Weights of a small transformer language model: rotary positions, capped logits.
Each number is 500 + 40 x the weight over its row's rms, rounded and kept within 0 to 999. Layers, rows and columns count from 0. Numbers have three digits each. The size before them is the row's rms in percent of the matrix's.

# layer 4 attention output (transposed), 128x64, rms 0.106, rows 7-40,71-103, columns 0-63
107:558523511477543513561497538473532507490485478571539480454517485470468444599457471578512456463567482455579447527516511529454523549511499455505438495428470465530461514440554533516496559472506475
104:535539459472494499480534517458444520506497445497518433443516494556497489451502533573533470456483567529541543507532498489515543401532525476553462445455519632498441562487497500534527526515481485
098:410523470536472430436457521506552540510499498498593446523461539491545517471509529529537509477460429529439477457525469542564482504440513487535502483482474585525509521522413503516541420500517509
117:524508486509467506573537460443468449486497530452488491480545441544534531472574511505525490600505524518507515549554475494507503473533565400489542463539530542436469582488485482560494445487437474
112:558594474467518510485556524488529452548516416505478452440492450532440469529490475556501448463507493570534513515540503488522556486522472512423466519487449505477480516486582491417523499425521454
096:496506533521508441498452375491474503474472426450523474544513534557510598493525503474506486459567499493491508480475545531464521388525480513451497490440508548430470505523535526525425506473521479
094:502498456565423492530523478496516582482540547542548517449498485490475514545491488371492509551416449494545488515465543503479529489553478459495465405490482584476534493550523468535499490503519522
090:524494517479492544465478495589563542486460471567472452465434522537543414511449494551572538493486442470541439501514495541452502552526484521538486539467450526501501476484483491560401483485441520
105:449445479521514449498446537516475504493494514533577499577479423516406476503477474578443471533542440489411524469533475482553511494453482505505469535547538528531419510512430440487498499505521496
108:526534493500460474532546428472532435512473525519621479502402414465480525506516474484564518498553483523478463549548540515445529505521504553457487549484453410482520520510453502507486535494453531
089:488473457494502488570505477445499611517547518476534528504553540476535538561518536458494535484491486565546430519450458445587446519455461430486489471553513512429444550491503495522485497546475497
091:485510486551539438489498551537495440413498493536506488530500477488424525527521505429511465497495539506547481408544463495532495485515520432490557453382493532551419458468531457526548502506522496
126:424480514464489516465518521483455474530481544495518516422541512513514451532540550507541522438426462511506529536509510440483453526506495500584501462519433606462500532496422412489514433500498544
111:520581465492596578536559466485495454473518434446499444526477568539542540498526496490501536481526518538536511453460502458505507455466557528452436522473560518517524433428485484458487566491507498
095:489518483500431451403462469483513568540508509419542518562441502489510463494484468522516525444527495416512488563456543590515558468503475590462509514515485455550505445545526507477505504533519476
094:568492441476500550517462508572501539517541537504513515492419485486513535537521486485556499513519416407527577490529562571495516496518496510443511485558556462473418526478570511475471488511432505
108:538496547505547471502457496488467472501532472495496503543566507431487509523538434503447428523509459440379393519511517507565479564498507477515553492483523452475494475562500486435508501515565540
099:522522471542470496559539613477417511470525490483509503592565446512533478557570446558451460504523476509493452551480510522484548486458542503490485471529463468507511477481471574485560455494452533
114:484580484452439525472515505468505521464448526519571477521528506549512538473498466473498464462496541458547457469449437484511447483447470386495487463430547532523512492553442548559466512511487576
092:473507496440498542462551479470502487538485486524437441465468473529536515603471490533530443460483433485500549596432525522460464570513485490475432485407482505498482494450448437465493482481486488
091:534489479502490480501454475565499505530494527530514488490513414487535463583515470430552531521568497493516520518559532557472534505555454539532413580489512411479446583488473515542492518555534497
108:471435559457433502431448512463464500533490491495445544531545426528438522527538507545518552500508452489475496545503475426518526426433423512478472457507481511491448561543517551529447482506445500
103:476493452478535519499389484600506523507532479511493467520459527560469539488515516467569477527511482479517480501533554534487504513560426507395565502535510535483459532426552420498514518500481450
105:490476477540496434497495476510540548479540503449474526537445439492445484434477518459437494487528555480465616485556509525522540429478568612531534517503505467533526464554527482511540503467525479
093:533483500461527544493538442449481450555563462547480480505475560450547450553467488511540516473514424482500538566519501510530531555495549519485470464435508593537502430486510496437584496546501462
106:524544468494578548481527499498529441489492422536514464497491515499446481534488522584585452534496491520515464487523455462493517454480501534548445515478434521634465474513447496469515508443501433
098:531525446453497549431472501495463450546455415540532515440483561518532457593515452556589530537484423508477517497512466519503540471500494505519497477465459544487553454463502480466559571485492521
105:491508488525476551448479461511501492547494469417584563479512536481521489532480434466566574509514452504518432534463567487531555462499492491482414434559499501482520512499534444485559512489478416
100:536507465443503503488431438548562433569502409378510561481515508497419541597557525476541513479487474474493503484515495468507526493478489512557503511475525476489490531452476458511453498483474461
096:540553499484532522430471483530447567514521458447443479556562501449521439502466514444460456449554564503566531547472471558503512501500424563502535544502485420486473530503564498514485490547520519
088:542530485481523526495515452507524493434544517527472459492558443456459507561464473480543495521470537575519517549531410501494432506513390533517500569457505438464418510517463480516488545483513435
106:498497455451495464548486558511591442539469460500460480505436547522446526506507511548519475406537530482475552457536525498505455514477590597520484508509525433497476498483426560473469534488491465
106:414557546558459471564597467525527530488506521503522462509519557531530533504487471487476530423540482509543428484462560490524463503537533517456472443547570492526478467506540530488538531488568433
083:560472487472426511505504517476486539509468480499462513512484523563514494513511451549509485502497466509496555476425499523481501480468502392481463481531498531400387405436520527520490451429531524
102:536484526525459538521427476510589432501521484445437501514497526520529600515469448520501539521445454466489523403514542525489467573489486474549512493498483480467576470476458469565481491555445497
096:512423469542542472461509515488525476528477554549478582477568484473466517565488475469504575560479473578490539513506459470511532596396506534464475582507506513494518515480436469538483479509496490
098:548467496423486489520568481442470459427478511575502477445498483491485499467546493436503528462502505455444554554549444478471447452570503532540482491577541506521527477521568496555496579507535489
090:475533477448450491498459567490470473573500481523490554430517565537546454495518490453450487506467434490471397488409483469549493567481472443506522490441519506483524552558530486466498471482493567
104:481451480514526565536488410510448487482470586531492454550492523491574504484452504425528540540494494515468546506513484486449459497448547449536598493526480501507539465446443471572514566500525469
094:435502515437464469437497611499533508505526497523549507378498561492496465461486531543469480423485547454513548455515503529488466535478498443468457525525568465520499491506469521498438460541560495
103:421464514505439523515517513501480456525463552474573466544462483497511569454514458545491426477552491517508652502516504506432441486513509499470532501536536535495538475515537488470562551451479495
101:531464490479424476469432538463509417521534625474484470479478530483469526539495550502480524502435455479458540497450505516526534499551548389526591476464523473487499540477503470469512511488515464
115:442504519427521418535484497422546478523509532496494493467485508571517473443529566530426524490505595566523497504497492492491421500536505477477578536470528529513478540493547491422461496483543436
089:466559464469484601561457503523527510498479487496469514470515539520537566446476570528503461517503495510498516505447534478547448465431521418485546511484530466558511544451603459498535520567551509
108:444515507493486500547447527555546419538495508530541453398505521512498477485482469478565465478451509467437564502451562519421527477483516512512481564524483520495555527590467461468528473458485567
091:495506567457521575549498452469467508506571498441524511462513525557508525473490520469464517439497494485521568494487532496469402489479521539522428519449574460466585497552420447506455533488523470
115:455471485559538405510503585484523537458474522512535543519470566487491525462498488509484457400471510557466569483496468499471483490504517486482496529419529499539463450544523558408485571494547523
090:476510560525459486522518485593511509499482475474485445489520531484475401447415483528487488525472450441454419487559575512504508537496412391500454466524508512498512448500503485509512490493545470
094:489488492498424595527441488500537544586508469439486537437495507541538524565475549509516464519516409489508518502477536524491517438474467499545472577483515507424497548489558505505441564499471548
091:528490546532507494430532472557509477531512523468511431529490497467481498429415469529506520549477522491564504454517562537508548536477460458486506509387487431466541458473608483493525470551466508
090:456450446526508497560515519509528537506519507541533529451585560536560405601444488546495520453506420491475526537495576490462490529482436533531494510492532533544480508503460496475514477536532434
106:512515446472532419493540549523503432519509463512440505518490530520448530391448436498483540444416540541544493478516551482499450551490548479506446530441558514504481495498517514484478427502565529
091:462398540546496479459528513523531511435570506545488454483510488530401534502541528553443474482482507556489533490495462497594471545545505537456451529523541548505505513460527491537498492490581429
123:517497548490517526406473516535514579497477498537517460557591546542568515497503505530484512569473470552513472432446453475486547486558486451591528408476505544487503473465516552516480505467493497
087:490472437497549502483497430503501436509503467477502513369539496502446488541571431554532483442499529484471432535490482508540487489461476530426520502537487498526526513502518480404547442468517436
083:517469512462487524576505425516496500486595490510519466460524510504557471424506523524487488531487486522480527462513494524445446544562488411471520549616501465491511516507480515556548478557405489
080:541515585441467476557511437498497529489465511527449494431532461511552514478475556466518505552594514465484526521540459480427529458484501488505403481505518458471540479509537582473459520565469458
111:517572461562497561544513454506483540506502428505497574505500519491513510482495505441490540450476471517472506528549488461481470479514495554447543611509467433536474530436443572508446467584526482
094:507513529521534527569506515570491476505581532480478488481519427500469459526498498432515514563457451509552515496506497506522491475587440450575524512553515521417544558512505531566513547425440490
088:545493536498458516524421464445499440487493509452467510525473470497567535507578483533457488458520491444472428541553505516554491535498502491541501488570607505437544567524505503563523578499493469
080:523525557537506426575520578567464465436549485532514482542505496511472503454495455482408472504511473455513536509490556540451468497434543493536430511500585468454515453520469563531514476543509507
095:516431500504509505502490494563508488477521581533472481579528516481502500469539491512434489493461453350500469480486531553497568532477506472494482523516538481468458437471574568489505517486547580
100:486522547511505505468438530523517550471507577510530476471513534498561495458480534524420538472458451414486475491410557551465577428461484504519502498436533516465489519526574458469550547527480526
115:502498465486486503465426525538523492527480445501523505402458525532515581562519500482558505470431474496491574481417527559475574459522507519543446533453458547452516482529475524403519487508497503
109:556502454509535517501527468563499480546442470509490462449489474514514561486501556519535438520476634529507544505511475497488523533513493503450520590455413422541442518480481527479482465540510442
097:508585519482506542385452553491483487450534577523525479511463518477478513448503507499540563413505476499469477462481458488511479456442555505473427497536543587489529523492496448530475558492500445
078:432476521455584578456526459468435467573459485448486479489486450520498438480525453530534552527473564480536457474573487466568463493504489527518465547495507474503478522511433427488455519447499535
# layer 4 attention value, 64x64, rms 0.198, rows 8-40, columns 0-63
098:458605454521543515465463502470448503520488497522500488454489485491460494495494467490602457448473504519551425546426441555494522460583464489522455513507497594525486439468453509529497476530534521
091:500418450534584502410487561531524469529566497452553477513452515509474497481553469539490468506491508547456462494526514468478479528449474477524531544458489572502436499511574534487407443461475478
103:513534543496518497535485446546497538398498454496563483530506532533615538506513490465599469529495479561502452552433474451485458432547558487462487501513478492456455474464509471494488462458477531
108:540493493508558499593503551482530459561514466501479517503477423435479493473532510556554489458474527498419503418450475490507531439490426471416476573484458536516503482525487447494573497472524508
094:416494553508528493474452427518411474503544466463496486528501525631493524501475546497495498566526481510466519489559616512461453440493465482524496514451548515522513490509487556468483502491547536
102:527442500456454445535413471501510394484556540510581456501475467468520520567524481443452459535471524530439503418483501530500499476492465509525489519498449543479520507467511494498521530538511387
097:493492465488511511565426434575508518526551460544460464561522498452499513495566478499483578541483488440520532492451541520437512465383490514595504510497506486481509455461492511527472522513446558
108:455483508493508590486489512506500550464577507513572534553430483582470475512472392463464504552483470486483492510540480547540485509466489564444477502538506495540423484488534482463551562450488550
101:477405535476511475541537488521485507529559547517535511574474498487568554522476466495497492485522493542512502500417538550460473492518419564502539565385450420490527478499469505488540509484491555
098:545501447510507495514478505447462495463516441454555512565563479532526582485502525508524460515503508554556520487500561576522476568529464408498499535580500500394507490492531551533484465528469455
083:457506506565512462458533506486525459467543504512502486527437486563438550543498521548510478491517495534476433388457538521563489469490496501453528465500445492549538509427502450546494487517472623
124:519511597438510536414491561540469458468515514558541488576504472498515544502547575494478478535484438489499506534454479536526491513486460491587513500548451598503433474471507470511538523543468501
096:495550518451516529548572539459420532528413425534463413519432544476449477559431520532455485491507469517411512481513573479495479455499495448512487492510503487469553486541490516530468494508536481
089:475459459495468401519516492545499550521536514448424530512485505536515548472500417527472486505551532531535558520488481541532536458461538525519519516539404458518558466506486594456495546533541441
094:561520470448470480544449444496498517499496491571445420465462527488522526572519506495547557544557486404486534463507458519487489557549459598457519486497457458500465477522505500473505438561532474
103:566479495609529546568628525552496491489504533433462530496523511533481530467525472476473444565492426496520520478515544453545503538562484556487520455495524533495525456539487462489482546520483528
103:519512509567499503450472524475512506493515438494490464448503512562607500552469531440429461491545422428561432506544530498509516504523509520493479598473448541475468511536504431494535525492502556
105:415588495494511575433514497486533481484511522551451476497490505557517522527547432467509466497528506515444534469492496497550395480445454505531469511461564535463550545477417519516432466523488494
112:481431454477538546454585464559438481543497455581477474505551455431556529500503497469499506551533526453440546509471463477503538471448547465473464478476515530552485509503446414460504466538523476
090:541468508549536471459500424528440564489480519458477539468477478536534464556482492510456538518480491546558525551466461529493431579547432506509448522478500431557533475513575497579549456475481504
099:498435552497421457494472522458506474456536475507522614536548500508480484562567464517513461487500540460507489506550465447548496445496437468452441512495551507554464488498466565445466489531437453
089:452484521484535429547452490632467483556540501496501464555502526491456472534483494520584475481477474416472488482544479539541493522472499506382534505515468461565489553457508512505510497539474465
112:549471512524434458513499518459497523519535527436444567510481464540491497483457514515509490430440546500451460564547491503561552481500473551527576467444491509507474481547491519568526481406589534
099:552477477484507527499572473484520434498507468505420513502522527495442554508520438571504478475540501509480489477470507441479564508456568515512396478486430506540524435522552545537496479487431414
091:436478519522569542509499505489513493475508433554530474442443545445424513511543476564492448474452517517540503470536458475526485441451493444529528477489483494606520539572569521492520539443514452
085:531526514476490484495566561569483420508502451537547484396518552463495504549506482563520482525494408431524479471547509489545475478533499493556480497508433539503586491507520526440495537522496570
103:562529494467497491425526537515571535532479425516481486483521529489497532565478502490535540523483515560459538534561498561465488419558468478505527524509440504485496431505514443501483593593517438
089:502499504497460474533548467564444523468437435543562516551467529489477608526575536470574552503492467575492531491544460559487532480488433553481481472506507479472465509523562534478507553529532513
100:522571485564522446453491492570454509485450463480484508529558432517524524439504553561512517511526560463562556491508497580521542520499492473516455496509427436512514553556455580522469521508551519
101:516470520539522554527507517473510491496485481434501429526560524529442494571527525487512501481461572424497531552422405557526521556476414489452540510479536437537503552517470494506540463451488519
096:404522481441549420498546434507501528582522472521473558461476503517453547487523518494451491472457487486519498449497565522521531567478502514529470573473548484497393486502502529495506526425547534
089:406541417521504512483552492440554526487571493476440413542481491543534491544482503541470567474509476574456472483515534471496478519571541417508518491525544477509490468497536480501561518516538438
097:550510519564478502525425464502517504534455478513499447492467505532567561507484471539517526571511496500502525510508425483537497428428601425447534515504544594464499462489465508529565471512458494